python train.py --n_head=4 --rope_base=10000.0 --rope_fraction=1.0
Each number is 500 + 25 x the weight over its row's rms, rounded and kept within 0 to 999. Layers, rows and columns count from 0. Numbers have three digits each. The size before them is the row's rms in percent of the matrix's.

# layer 10 MLP down, 256x512, rms 0.167, rows 185-235, columns 0-127
096:489492521510490499487490495533489504531475495533500511513481515553496489503537500507465489536485496515470524516487506455504471530502512467520509458519470550509482485523448472492510441508479491501488488500480517497510500532488484496486463479463487495513478493534514531458501522480502520503511522538481448482497539508480487531487507506516519476459521517508510492496502503524495515507507
100:496463520460490557523479519495496542524524512487498480527505487533513505517466511567482494505452518522491505523488447511492488470523509443501491545508472492476484515491507498460474548486518481484494508536485530527469535532496492482471506498515494542541505485522505490480477524479487462537512521497534475518497540525470503530513491522506507531514480465494495510535477498505497512512490
093:543534514490509464515531498501541446515471467510539491464530521499517454498512529475493508453493460475482493480525502494523493500517520481499501517481516504507511531503463517515554504478507477515509543485554518495504522506478531469490502527467516476517516495559486475513502503514484506496515481550528467528511461492503520535517497510501490494463473487475484504468479531529548513510471
101:528524456481544464521535475559484514505469511497511495452481515513500475516500463503489502507461499518525520478519477527516488524488491486487544483496505511500500486493494492481488497538502505534546502525537502470571499459519509559470482472522496494510518483539489494469516463500537530501536483458519502481512541497502530459527524492520519514526488495494548506522504473528479463500420
097:532461556505525511494500460504478476513494475484550481523515505502503546500520508517457440492458505518518503485503494485508492491497511519467486497448536440467521491534487493508534488491497503525529485534487529508475476487502502474514493497500500449522489523509552505547487497525509492516518493477482506513505482536477498523498461444514460532537485473506475491504496530491467474540490
100:537524512491549475548473482508493514444517485487522458519491490515474493450518492510511485472470474470468521515488485506488475499502486492501509466500481508479480523511501516421462483545516539501503477546467509529524461481520533453478570496477536488518445530483501498532512504463456529508522508514523519478498513479520445436457489523501504501520492508473500501523493520517458490484544
096:509526487488460460473520507515502517509491493501498443491495466515460490490540499526482491516489459498521526525527522448529503508470540527463513497465488506486484518479498502483526457512517514542532481517483506502479500498526481544526536496487495493475529516527463516499575527438490477491499525519487504506431463465470525472519535510493491547509490507490557478454509448471470540480466
095:541529494517524521497482503512515499474502515525456489450488505458507544476489526502511525499496471454449532537468470519507488549491496547462529512482518506538534475527528471532519487482440504507510503471526519516518534505466488505520511536510486532508471515492513553523498440454531521515477503511522471479500527562483529501516508514491519489533474512512507474466527523502508531483514
093:501429461472501545544481442454492517485536527517510472538526482530510467504502523527536489511477520546485459536458481507517451501479476504493475453491497464488448519471501490479487525511484481463530488489522479510515452466512476501526477499495467548483477512513528488541538476515497517521518483477485481507519512517487530514510496488556492494529541515487448484508502481487492525563473
092:515530467540513484513449525461472496488476492461487490492494498533524460525467563474483484531532503530534548514456498466530515516527522517459507455498525505516543526473462502485513474489505501514453521480521577526479506533500481487507518529501495514494489482446553493514500499495509528523491518490478517504523464495448526502478497497480504535509521484517519467500472545500464517507501
101:492449499510533477427480467509518475480507515519476507523493536493486488511495449500484501501517517484518513489487513512514463426522532517538512531524469510512500501512484467473540495478532520489446494492509553493526528534528517504481521490500482471508463501499523472483480528503528501556476513530514480509498501452508509519517495488427506480526490486494511502528484526530531528507498
094:509503497524436509511527519495512530517454473454514509491513533529477505521505517486502514458520527465495492543514531494490492505515441521470537466500493521531497515532518513474470535512536498515471550516496509486504514500497467523547469483487531440507523507462532492514477520511479532511516481483513495425510486503514525533521495493513458505494505507466492524519520528487501525528481
097:520528489478524478500481503517531593451483509528497528534499509479473479509507535507532521472485510468467478472479495488495510491523497472537511524518475524451508486548478528526505517504500486516512477432486500563486504468543543543508471463499515487512496505502523530485500499496481525491502508486476528475465542481496550502491453473477508519505480512531464495466496490503494507514498
099:517462524529501464532479483504473522497445534459495475497528510525459468532495531505517496477498502452500470497480499509485499531547486527479481514475539501521466499492456550471530475516513481514519544547524506506480497473487529493502488503468452502494538450501489501533457499511508515538499516519477503447469467490489485504553435500527510475500494497511520501532509502514498492542520
097:524494492482534497513500513492508489504491463520529514513537534459493509520548519514491471498544501565521509502482510475515507513573487507482473550506505502494514547537515459497507451458494485498493515462496526485477491481519495492491471523521484509547533497510506492539542516476515528468514503506486483486496500498550525473531533520464479544481449507475521478488479503515541484538494
095:477467519507541512530457526489472532522487475497490486468473527477489474473566464542530472495486484540469487503480524502487497486483511510511547479496562478502476543494493506525492520523514482487511530517525483502496490517481498476530488477519496459456494479492467497491454479525478447485507473512530524448533564520479528480496486471465446482447481492516504502525456507473501446520514
099:500483469496509488531488486517464477520482505496468428511489519486479484489483479539536532493527514535485480515489578546492471514535484508495506494503538473507536488502497470502501466516555483471471526503505498539526470491551494515521518494515526525497503521516502500468523462486479457534514499477528523475473507487420484488498507527527508518482502508496498518504535479501488555490508
099:478480481547469507483473515510503517526523481524494474553579519488494483523507501484504452492487473474510500508549517490468493478499464457520473535526474476484474493477494519447468508471527536493519544475476504473505540494534501461474540499525489523456545477507491511508536503560490496505452510543474549510464496499503537494494497530532502518472495509522500508501505479455501533454467
102:486470482504492452469506523474503498437485502500482450476508521490443485524470518532464518549531511491523513537500497519499495512484523491467499506492506510523492516462502474523502493525510457529489491508507513473501563460473501480487456490468512468483508535502475491495529497509491543505519491509485493492514527471531477562510521521495496448465514504470473503444475529505525491548490
096:532534513508552490524524503490512487493521526473497497522501516474498522471475448493526519451528548491534486508527478441450536476511480478508468518517465504487496535556477539521507526470544518526501484498520484503459514455534508515494526529516527495524514504457508495528509497479512520474487519523482495532501495535518510483587454499468487509488506514520495500484458544454507515479479
101:513520520520541495508508483473480513540537464481518503476472514447481491486510473528492497518502521493500493505485501537463517477487453478500451519478442492501498497480490488491482493528534535537526492523492469502526526535469508525514473528474471529487526470543535495538491513478455480506479485469502495517533469531451512487476491529467511456560503478536535473499482496519516515450536
091:479470490480489536453492517530528504528485498508490476506472532504477443489529460467520472555490523486509440488479506491482501440522571525526557508536529494460523508493502483488478504472499466547495524501495516504442495506479478504474481482511510485517461488467518541508503483531517491492513452516460473521492510482517523446494493509515537520476490517489511475524473502516513475510503
097:484471497534452498524493557508493514505533515474521512508461484500479514417496508500481512498483489513491545501539518500498498541458511480480539499501514462467492520505457538473483500533483506497518496524502539527514442518546521498517555501462478527484485509512546502477492501509532490442459471515507495514523523526513480503477547480514461511514491489497511536518491534490515512498547
097:522516479464459543474488482474501459479496491496505503541473509466506472465501464503500526466463460467514509486515496507500505481519466510545459502486485486503513534534507509478510511477560516502517495535477496503547475454482518489492529506502487484531529464513493494460533482544462505525498479477507527510471496468464489481498483484481500471459515529545499514523511502486541536470535
096:524538530503504502479505533496488490476494536519502498502555553499537531530485527563493491509481496448477463543508511552493452515516489497463518501482466506500478502485484519469509485477494522511528477496486503473491520493479485495469474486527491476497482445494534516489512530492510500516470489495495521491440489469534483485479528535532555510474508529486484470496494478494470481547468
270:471494532535453485467519519511493498474464490523490465531494548522550502518503505508485531507530481494508521534486473528502565515512506501500508518527492495483501528539446496518464506531498497465475491482489473536456470520505512541528504527523478529467460506448500523504556474525500486482523486543497472490472507526540523514495493552493498528508499475475434474447542456461506476495498
092:499527495530483527467481500501484512523524456515514479496520520488484491505451503511525491485503501486443542460501493510504488502512505528497510513535528500499551492520538545524489518470513474485517518501530498518476493524517487482499534472482486480507529538505472486531501494530496555526484442535490482481494508534496480509481511500490455516433513487527532539516534474506515508490521
098:530495499491491470475472459497473513519524475478476489504532527516496492480493508476486482457514486492497535547483510484484512491489479519512488435542476530523506521480526465503478503496478495514455453511537484506470486489486465484504468470503526477482516496513533505519478495526548508524497503490501489546515485493499478526533501474518508480521500489463521515478451515557476461531519
100:522501528523543504516499454474477527503507473491484524539481488496504527473538516510504455525452476493449477478466476504498495474495459475505493473475567461534489495494506508493519495492476505509538497509470556475475528452552480496527504499495444506524531480482499505474534527526521491504508515464491473516498529486514496540534477499542510455533470466499522528484501466514507551475495
103:455490491468510471517546515500494523478539553458495483448436528495520513511486475499511533513498516510479467477456534461503463529499462500533506500481457485489507502452475485511526534479492498478507487514499529481493522535489556527565489519489521496518471490481489486500506462527470480531511504469542511521512473512519524486495478471495539526532481488509496481471479480440462505526516
096:465534486499468503504536527521495498502488542512507505520536528468534522502533482479541459511459500516538518542515564508485483546470497491478506502470502485527490455497474506528526498488459502533491445523460460498503490525482484491529482498539478460495500522512553514512460491518461537494502453481501479512515508483537534480504514551478481487456456488494504550539486512499520494544528
093:525466515490469491504511471489513490538450488528489521514506534524517500501504469505517519505475500494523552510456482492486511534500466526542502504514490507475548497527532530501527508505511470459516537498481525529515510523503487444489565534538524526492498484476530497500506485518487499487515505514510493454555521542523457504517511474509541521441522480465489494523488485463500536476492
094:510472486501455486489489511439488438531517501504459513495496493497461488459499497550512521454477502488461502560517526512493545481497518506463486497476482482555504491498521499486486478522509538550535500510453502451507469546531523508504512521533533504527502461485517534522494528532508489473523564456497499498475537498475513473437489513521560508512519480553504504500534506500472473492497
097:497457493526486479454481535477499451514505517503463516495465494529464500536506453488506522510462513511502498466523488549486481450509468484526514484479514490518529490503527490438486511505500523531520462547481536479500492530498453536528518535537472489500443491486515521486496556501452475487461539485499490539511524509496470475489514500511512508494508501491518490497504523449499475500555
092:481481544524504474515561489511470509503531472467511498445500480504533438455455520485525508524493542538502523502523524500507481483495454475543489545523529506530463526515487491505472538490464484479470473494446478486493505485523506527502495516439507509526586538524442501490460503518486495514488504511449468495482490476478521496495515527514477512494506515513494512489475444455503504491517
094:487436510476546496508498452463527530490466453504494523511485529526493450483542476499458510503494498517474496488488539485519479477479493485513524497511476491513454519514519528501507549537515534510516476484465526496536500494502483486501488488504466520510493564513506506490509533502502500500509433501497491510497477519497531470506471533506470526532459489526498459495495493509467495514557
098:477556468508505493472502513518491508500507507441513499481516475478494514475482493449500514539535488506449492493499529494476512452514503435532520523515487467488516449521456535480472487533498484485503510459467490517476496484472464511445487497498495477525508496504495494557494499471477491470507528509501503478513514503450497500502528481538513490485483543450472507533487475493486504504529
094:483480506499502461523486464500547533500468509493474482522472504536457516524473500477512459503471526500519505501511480465476522515480475505484506488495476464489488487448489487505503490520476504532497496493485558520495469483490509487469478483480560504476433529468475515511485518535420460510535502468516481542504516513512518512493462504502546474518515522526487502480517489520526514505503
093:485509492553477515467474523475530536458478507471494506518504496498501511485564505534491513492449524500515542494491479497467453494465526530457485472527519480501544522497528447506489541493510533530534549453526463501531513489496488468514506517506487550457492509513477511488516483514490518468485491507519495481493530514551532466505502489494509499494530506526499500499489510471443543510476
094:551466509534529486484517489531477534511481496531494502524497457487453464508466475483462421535484505507521477470495531476511500489467541528508499503510451486507513530482513485490484491499464512481494456490443484495502513493492491492477550538515531507510478507475457524468506479500515490520499485528487516459497488489508526460483491488505508471481481501500487509511480514501470483491518
097:457518512488498525468463452505512513508487507462489532497517516521509503466477516547536479468463489503470541546519473524496500473477506502496500524536505512482504528518514474514496500506471510524532531515523544431497480549511529522478513507491502505509487495466440512533482487503509508534479475482535472485482497518551550494483496513571467512475491489508502520525473487507508507509541
095:508503521506498543543499487513516509503469536485459492490464476477499505508495493520513534477533529448508502477508504523534500510494491497540503458464495494513533517504488517442497517486470519442529443512476481516500523492500557478510522473508502422453516493485468483505502485465479514499482495476514446458494491541487497505476580510523466503516453482492498504482462463519526471498512
093:485473482488519503500473502504538487443540535495474533501487530495498498526546522517445504471486486496506509470519482488554516554494505523552510504562487516515517550499510510506474488499517524534489489496492506497510484462507512497498511492525468478482508508493492465475482447510468569533565485556512548486498525526490499542560511489465510500470480526527493483536516506468518482485449
091:483494447516542487490504470506462490475508482540533450490491512505534507494530518472493494517516516529469486504542533498522494506496475489434528476487523473544513556485483504497512508495521516497475505510489513505515527482465493501539539526539506463534482478516516479517490474508513494554532496535525505531548528488475442525522531520523528524487520514490482512507526523522519507472458
097:506505457534534511506535466500481551513496458455490544479531513503505513488456518536494479476466476451504547472488486488484497461517472509492479460490463522496453516494452492471518504506507474493473496522479539496515515520502504505513483501505496523457531541480483494508493525498491511513508501480499517481520503546506522507508513490462495520536510508443504513535466502455470489519525
099:476511506539518486507472522517466478494468502519450523538492477497475516485486541488490496500493547476508503473512583510456508486470527464512519462494537540516477519526515473491523487445530484487533488527520517508505496514496479493479463468496485536472522487495459488481501547514477488535462489477538464447494489480522490525453526466534480497532505484467526495462511487473464500507505
098:516494514481528549500503479515444517493476473490497517506523532494508518447476504462480490519527522515537473490547535483514539469546539513517490511486462504493525477531532512546529505529541458488509486483495485512475550506542501490489521536527525479476500522538537472495477508570517455510517502492476496485557515490518459465505506514500531478504505486455483518519533476474491509491463
095:493502506547467511486524480484520514537499522516489524493526487497527498507558478465492466529501510508506520458534525485531476522489551538494509506509522490515496488521517500482540526466541465483467517495470518450524490479510560466514520507462514482511508495509491524491482432517516532511515487544480533506512511507504480531458530482475516546482512467495504532534522473509440488512472
101:507489495519483487472490491494565479470540473478500506551485528466537466494470458448508502492495528518475495487494487499503514493479539498481499492530483502546456500494526505496486507545535500503483477505489494484503510528506462465500496496500486476554541483456522520463449506519512469503443514495494531532471501481477460525480512518463506499478519507496496498478475544499525523486463
093:530492504510508515483509497512471471485475463526511483479553515499533532490487526556500512550510506548493527518469480549483492475495488505467514499492533531491534492499492486507462538540526492520514517501467510476490512530444493468481559478485526502502506508482460535504517548484497497527521526483482480458472540502533463506501512473523537506487454521490502487486503468526499532513492
097:459505493512496508539483499510469514513511495513499539493473516453524477497517507478496490516493511505493513478494506487504483459494498534500509491483492515515496502514519551488487555500487537495449517552476554498507508483485497476487519499535523482432475534497531479476557506497515518496511486473502473525469521547477488524512539502513532538511470447485505469526526503443527485486476